config.toml
n_layer = 12
d_model = 128
n_head = 2
n_kv_head = 2
head_dim = 64
d_mlp = 512
vocab_size = 1024
activation = "gelu"
norm = "layernorm"
norm_place = "pre"
norm_eps = 1e-05
positions = "rope"
rope_base = 10000.0
rope_fraction = 0.25
qk_norm = false
attn_scale = 0.125
bias = "all"
tie_embeddings = false
parallel_block = true
init = "orth"
init_std_qkv = 0.0556
init_std_o = 0.0114
init_std_up = 0.0556
init_std_down = 0.00568
init_out_by_depth = true
optimizer = "adamw"
lr = 0.00162
lr_mult_qkv = 0.7
beta1 = 0.9
beta2 = 0.99
lr_head = 0.00349
grad_clip = 1.0
warmup_steps = 323
schedule = "wsd"
decay_fraction = 0.631
decay_shape = "linear"
final_lr_fraction = 0.0
batch_tokens = [8192, 16384, 24576]
seq_len = 768
doc_mask = true
z_loss = 1e-05
train_tokens = 80340000
steps = 5259
dataset = "wikipedia_en"
Each number is 500 + 25 x the weight over its row's rms, rounded and kept within 0 to 999. Layers, rows and columns count from 0. Numbers have three digits each. The size before them is the row's rms in percent of the matrix's.

# up: layer 2 MLP up, 512x128, rms 0.0971, rows 240-286, columns 64-127
# down: layer 2 MLP down (transposed), 512x128, rms 0.0746, rows 240-285, columns 64-127
up240 087:510513491470499514513476499525534511503497500510541490521498531502447509507537490564483483488486520488474522509515506494497500430499484504487556507487475526534473505531469499529523504512505528
down240 086:440465529537514514497538485477497485531551490497465524486468521537511510505479545476472467484541491533516499472495447533467509516482443510521513536514509542457449487477536481508485518476531482
up241 073:496522463548523478493509486481485481493535497529490483536501510504477484520510464523521503460502485473448478512512525521522478519495464484495509537514486498465454521533482490501504470466495516
down241 081:486526480510465499516485505471515501489543465506518485535496488487479501528485490520502504464525478457443483511492557516497491527526482500523486506525493492506466567507483479501478486453509506
up242 099:492559490521476475513486465511519491509566479499469496574505528544474491497480516533522488488518486485496523483529510524515468474491460546512492542551511519503492521518525489516457474488517515
down242 101:522560473509450490518495519507520499546530477489537505528532524509509508507467519554490478500486496459455486491499504515533491525510515504494496513519493497511510538504487494529476479463479493
up243 106:491505487522456452505489464494510463499519450469460494499476491529518465535507506497511478480524487494483495490550530468523509522500482515511531486498561578513500512518511470460489491485493499
down243 119:461538521525498514496490495510524519555492471483536513474500519500541503510479496486473513489475462553519526452518482519500543452486466511491512499459494452529512471493509497463548523523525471
up244 106:503505506488496480508524479520544477506569476482554456502501547481507497515516489493527487509470493485494499500473523508552507460503470443511480535485540469525511497507534519462467464503461536
down244 104:508521484436515517534499448494463462503503532496488491494517517509450457485474505539496490475546532533502491497508518512461503547437531479542497525505535513471477487493505499527517449498479514
up245 103:473497476534474483522520489475517475518575455498523465488502488559513486534538478521507501461479518501491510531507491527518521501424530475483508470553487483515499534499507467495540466501499512
down245 103:499504496482533517477487531509503507494504504468457476535532519487500490484505557488463520492537479558466556510531501545492505505517516474504502536509539535501510461518531534502499471505446499
up246 101:509487474498486498471503482529516542492495479521546512508497509545495509515524503584502500474496482474484499524492506540507529538470502471523523460514481490488506511471500519498479504495496465
down246 092:487530488520471529485530523502441470495477479473484508508455528543500473466491486495511549571509493446527499470518466463494517498553520527497494505488496522459483533513477446471493509513486505
up247 104:504544517451486446439515486509510537470489461505530493482514503508496515507465557518522491494477521505506456511505493496501504482484469466551467515500496487457487514496507502490494494514537481
down247 102:469504470578491503517498494516523471474526504505480476497471471520503549510490438458513511471563494482515501533527490489466514531504533487521504510514520580525470487462500507488486520483520508
up248 093:502496517496471448499501516502549498508485515526501528468506511546505530482465487517500470507447484457461493513505519533530493454507499527540486532528530463540485536505487572462440491500516503
down248 095:489490516506465490527485510447546511489477457497477517502448504495535462453486492475517490534469494477495510498506494506479514468521504523527497484487504480506506483489510497475523553498501549
up249 113:515498484516484484485466504508482488489541503483534523533491499518492503490493526533524495449527537480479510452526520526504499465478481502505508507561496524496485514529449447537490510512492487
down249 119:509473545495516466491539502482537516547503504516456484526529485479501514469488507505524547473466531486472492489445483452485500543500534501486507480450460529494507486504535440491496489516488519
up250 099:505479504463493482506523454521531509509537455502528473480477505505482445535524504511527528483463483458457497512493537501508503501522526462550482488473539437486500520494470515514457475467498471
down250 101:513497494498502504480475471502491442511506481516498491528480494487514466503459531505490478475534501498496463483486470495469479504453496472511471503540522472483553521481515524520516506537485482
up251 103:511488486483405503508476449445479484503507466498500474499498497484468498539513491493533489479505521489487542536523511489529503492508489542528507495513467524490514499484513492494488503482520513
down251 116:502513486492505514494543536486571556509494525487504464490479497505492489497508456496473557516512498483460561481498515524506531505463515479472463506489471479512481511548510483493499487500500508
up252 100:467518485510489497495485512464487495524476498446498510504467509471448531528497452549512479504463472483471477504492498512539458478489517538508518523488456525509518541530491507521513506503545548
down252 094:504509489498475535534509491506456452468539540487526473466516464507451490481542506492490537510487495507519531499519517477523499511506467508518490457508526495519495489513508493497508476512494480
up253 105:478505510490498480506479453532480495489504504538536454510484519530442505483503515501503485499480508462464469515495532499496476491497469490534506512501512494564477532535468503501484467499532562
down253 100:507515468493507487480466491505506485480504482505566510478462467531512470511527485490512527467520506525464501474473550437561494477477563474526513508482491538522507506509442520506477526491499555
up254 102:460506490572509485467527500497489463475512448491487498511475522499493507509490486488528503507491457479472454463522558507512465530546465532516486509500499525525432516470461465483497515474521513
down254 092:500492486489477498513480516523459503498473516481480534472534539505517494506492494463498516486472520462486513545515530455494539517486534512495498503509518488499532491525507511468516504477507454
up255 093:500503499480482487511507469499501534517509502487489469493480529516443513531538544486509507551496477468493551521473537498478551462501455490474457495516512497494515520492541511536489486492511514
down255 084:505474505459490527553479453509506461532471571523498486480507495508493475476543481528462520536482490530503491529483521507524528531480533497523478488499514523501495522503455514536527516457480566
up256 090:529495460513500482506490509494512479473505455495516490464513474501472492516474538506507488456506530470473551480497520572513469492478489467509531509531560509485469534518513491530500527493468512
down256 092:542477501525504514502519507483481490508501513543506457476484537478523491494449502524522508496464524574558514490527507499532536509450513522494565517472503477546531520509510486485496512508491482
up257 100:507496505473499470447509531514525487475498490532537428463513518494428515473501506509525478510465482501484498489508487525525528537496422499504541558519493521489444512512491484492447511524532547
down257 093:531517500543484542517488500517432525497499544463477492515463489438543495501487465501496490489525508521512462471452514500484477492496495503507474493471490503522476480494503509529528465536474470
up258 105:542563482478485473477455512496554530519504507472536530524528522496506513495482500553490492474411510500492521506517495510516487493502528470503516487506511488471522520474541513525491497472505541
down258 104:484509503497527474524500526545483546499524452455493484505504529497512523513523454496509527494513477490514550493511515531472465491480526517529499475492487507485486518462475454488493533536485488
up259 101:545519471474485543517437470487486526469515511491574463521504521492477485492490507516496490470488491508494493539529492477480476487526501456476503489481500463488534515455526458532504474510497531
down259 100:524489527506481523448548480487463500491513505521453493490485477487519501530492516494474497498505544519490479529477456467472467506486485490443481550538483472481505504514519530513502464531480485
up260 092:502562477484472527528483459475466511492477487522493545502489497525496513508533476521512451498500477478480501469482499558529476529495489478492518502528497522472497544470507483526474479509473474
down260 097:491458512484549437509511510480502465492476518470498478494509533533520466512509486511470467515497521484496466448495468481503529505502492531476498503446482516515514529482515477490483544505492529
up261 105:501500474475449510468450492516523521474542458523477486553492537507511531493526517483546493484507508472505486509499494548482495485466478475518489505512516486477508514488514473520435488496484500
down261 098:493533491482532473546508503501505512541504510529521502496557481508519519500497479552484482492490484526499473534506491525497514478485472494509463464459480485486519454495472470464464517502499494
up262 106:513494512484496474487491483530523496514542500504552467492513463527485489506492520518511469508514445499515471529508522499511503536476485477530518535536466453503495527514508496512440462497508522
down262 099:536497511513496521454509501500478497502498470526514450507448473485508503469471500494511458444512477470548457449511481481453489530521502463452517529500523522512498513531545520514524471478542477
up263 095:474484457523490482510529508475474497460505479515513519519490490561471499521474519505562473479477552534457498458510500501567529504504455495504500515498502544466427539528509476534486523503495492
down263 104:542490573488492499447484486480514481519526516542525527496502488520487454499529516504440521519496484495539523487470531472525513456495500532458505497463486462549539466474503491469545466495507501
up264 093:502480493488491531502481497499514491534532484464525454526517552544477482509466504512535519480475505468471503513476502535514525489454497464485479551502466460521501517493518512490492497493490500
down264 090:454524465504495516485526539473486505515533538523510491495468523419542500475538485500502469500527499497523490476566458541510535496490505484532536509492535517495480477494505536475500471535505498
up265 098:505502518482461536519534508522485509471564514550499458524522517504460486473512469538502476477484477469471539522494497529497522530466481521521480517533505476525472530529486509526461465515533510
down265 091:508523477475490500466468570541495472529475479506475519479485464546494486524508512503516508511495508492464495474487494450472479487523504526468485536499476521486507515506462499523504528473481539
up266 086:510502484449493543511512486512550492499458495518545487510471507525471507509505516522510516501499443495493538501467514479499484516520527463517468528468477447515491532477504532521491491510432515
down266 083:465478529490450519456485499494514496508501502538481503534527546513556472480559509459488550484497519497525523501499528504495488486489535505492501520499439467511500540489500454483502515519521507
up267 096:491527472507512474522509464479522509526492465541494487510499511488525511481457485475485498461500489507491489503520534521467494504495490474549547487510493479480484528502533480505524490472519543
down267 083:443506531466467514505509483449490494512536511526484448540476485500517480539513484507524478509527512534490500465485441514521528501502488525495495492484499533465474467517458541481493469510527489
up268 104:509462500521460493543527533461512479505558463571521536486508552503495499552517475507536486476479497515482482518487500532506520499498502504521515526503463486486508524480477499453531475441534495
down268 095:509468515466532486497501483523476458464436471489518486528491479490525524490501543462494498495494524516481464516475539477515484475504494540491491537485507483505515494517492540530513493553455487
up269 123:557475501522491507493443550511521479476494534488521501518485543496456542508510507530516466506500496496464528487500520493513507440491487484503536538500514555522485522490499514524470497502499527
down269 142:536510473525489536486493516491539452494511517481524472489466507524466483501500495470494522487513516511508483562550509491531454476519521538518463499485504494499472503519509572552473525453498539
up270 109:538527436461490483511471526460484482512573455499477537548468537522492501537476502517523518502471465458482515460515518488543514524482471504483505536502522492492482514460519489507448477465519501
down270 112:463506497503484512479534532506478511476492523500484511509487472456550504498489506493543496496499528509501492465513526480498500519511515490507512577496534469513536482513485473537519552514485503
up271 114:507488480499440466513493479475533481518501479466521518536429521491481491508505527522537498484503491511449537508538506492479483453490479507489524528532485519489492543525486477546508512512503537
down271 118:510516518511475492465498514494540498448500477509509527469502451534461491488521446480519482491489512504474486481522471497488499536489458486534481474515508566525464456512512512500486470525493519
up272 097:502526462506483503524467490448529521457490476485515524502508529525513468528517470494539460445498449497464521491517532504500499488470478495494535507470509537514484531488473491476526516508521503
down272 094:472521488500484443507480552522500497494497485497513524477498489540502485529516468501503468465546496486490494469501521508540525489497510514510496480545530472499520495531483496503514508468500507
up273 102:531529483484475506519442479518512489450496512528515487541483501506501514543522472513527498473455486504477489535553503501512483513535505501522472495473546473524511507472502462517450502517473523
down273 094:516450554481450500500519468485506523522537466564473512504515459554491543518521476459511451512490499502481521512481443486528548523465480519492494517508481436467535508521521498476540499476498477
up274 106:482521485476488480499466491525479496497503491527479482497471492520452505504513532522508467526506476501464507511468557485561519509503532508521520533521491493550490511524529472536519478486511517
down274 101:514495500498454527438493535545515509447502515529516546470474461471454513458472494475508498490504488493532467494490476500488513481526539510487522523492504485548487518536469477535470533475490516
up275 105:533491487495498481519482489503492482528496508514488460516485530508416480506508500560492490536472469498497514513500523507509505507475515523502535510517490508543494519522494497517490509500546558
down275 104:495502510492476535499526481455482480507494509518512527499529450471472524466446456512453466510520494536507496497467488485522504510478468497499506502550503521572501542501521513475479489521509518
up276 090:488498479509478460501519499532505483507502478479554532486470465498535481497481512472535467458517474455499518515575513518507492505490510497525476461493522489495465542500467506513515495463533513
down276 093:493478471474488455484522499508467507502511497502498479451479476482506507491519481449530484514512505502499515527511498482550537544498508487537474519490495464488540523475556419507502516509515444
up277 094:519490495493503496492538494537503486471550499495516469482522531496476494536488498492505520507417476485487508495470506466468479498495500476540466556487511511497493545471469535536432439457490486
down277 095:520457519491501484481512485511470498517479465493482531517472488483512452524462488498464500483487493508508518510463491513527473515522490439517485515511554531496518462506439509510481471537533520
up278 094:500534507515473511505498502498484552467503522508540498498496467505489522523457508491549502498476473455482501550540536503482435488511539482498467481474500491439461543522467485506455491467487497
down278 093:532517487484480494494504507502447511446500541522467503479499497489464533473496490490488531481473493497482525524507551544525474521480524529515518489472482529486509504461461505487498494523503538
up279 103:487501454485482505478476463514513544479503511539490475503500478512494470496462517556515450467516468484485504503518504521496514500480481520499489541528497541530445512513489482489532469492486522
down279 105:523483457484551502463482531475516507534534482483475484477516508488524575472532483535532471519524503480496517479522509497472486551531498515496491497461501514506513493459512496485501522513536512
up280 102:498509494513504515527515463479457522480549504527505488521521505493449498515477502524543511498470493469476483514514499544532516514513465509553468545478501479506461504518474436492445437461509468
down280 101:522530553478490482500490528450532474477531507491459477516546507523472496501514494511480485476532467552482494489506528459516497463517490533527519483539502531485484537475479531490452528483477513
up281 089:499467497523507484422486479512509527478520492533528471500449521533477491500503480519513505514469514516488473535496522511520510513529499526469471541517491495509486521539494539480491492441532522
down281 084:464510487469516482521490496472512461533476506491492486462530486497462508537525488521496519492544471499471553537486465512496495517462506508498499453498548495530529507501510502513483506531478457
up282 109:509518496490465497511493473512536545483512520489517455456481494536478466492488484513514485501507502496489507547493518546566503468493514514512511531533524487485487517495514525494487444517477509
down282 107:565478471529511505503515487460542517450522467466490472553496504503486512474512474530502473477447519491483529513490509483533531514496510533493489510543472485499476544485482506496497529508510537
up283 106:546485471514475488487484497453556492508521499480486538521499546504474505526461504532510473430497491479428541457513554487513498472494528500502522556519493497525478532526497485483475497531511504
down283 114:482541499556534540525503505512487537481514526450500512459509530508516559501487514480501518538466508522483503510502472456528495534515502477511499457498480519497507483490541525521484518501440494
up284 089:516493497472486481488473462520497523491557493511560472491510518485512541506492527506518470523487454496519465533503484508505498503473512487489487514514444480457498529468530521510492467463503520
down284 088:493483459506521478470523524498543506452485508502477521562459518457502506503486466523514490456520543503473476493524508514488495504533473487476504510505490499494444510505488526533512523529486493
up285 096:529503502492498487518523515518513505481527511489577474550459498488483516488448515477520503507496451439504524483515532491518497498496524474507475488552482478559465503540474508534470494517496562
down285 105:538506525473507464514502487497522488535498458514527480487483494473519528470511557479513562549507471475509520492492520518488473476425507495538547502492513492538483484527531480469528509524502501
up286 112:556543481476492486518463479468493479455507499520488496494488487531467511489482521523529506485491433487508465479516523495486519529481477508523446540487474541466500515475489483485468510512529515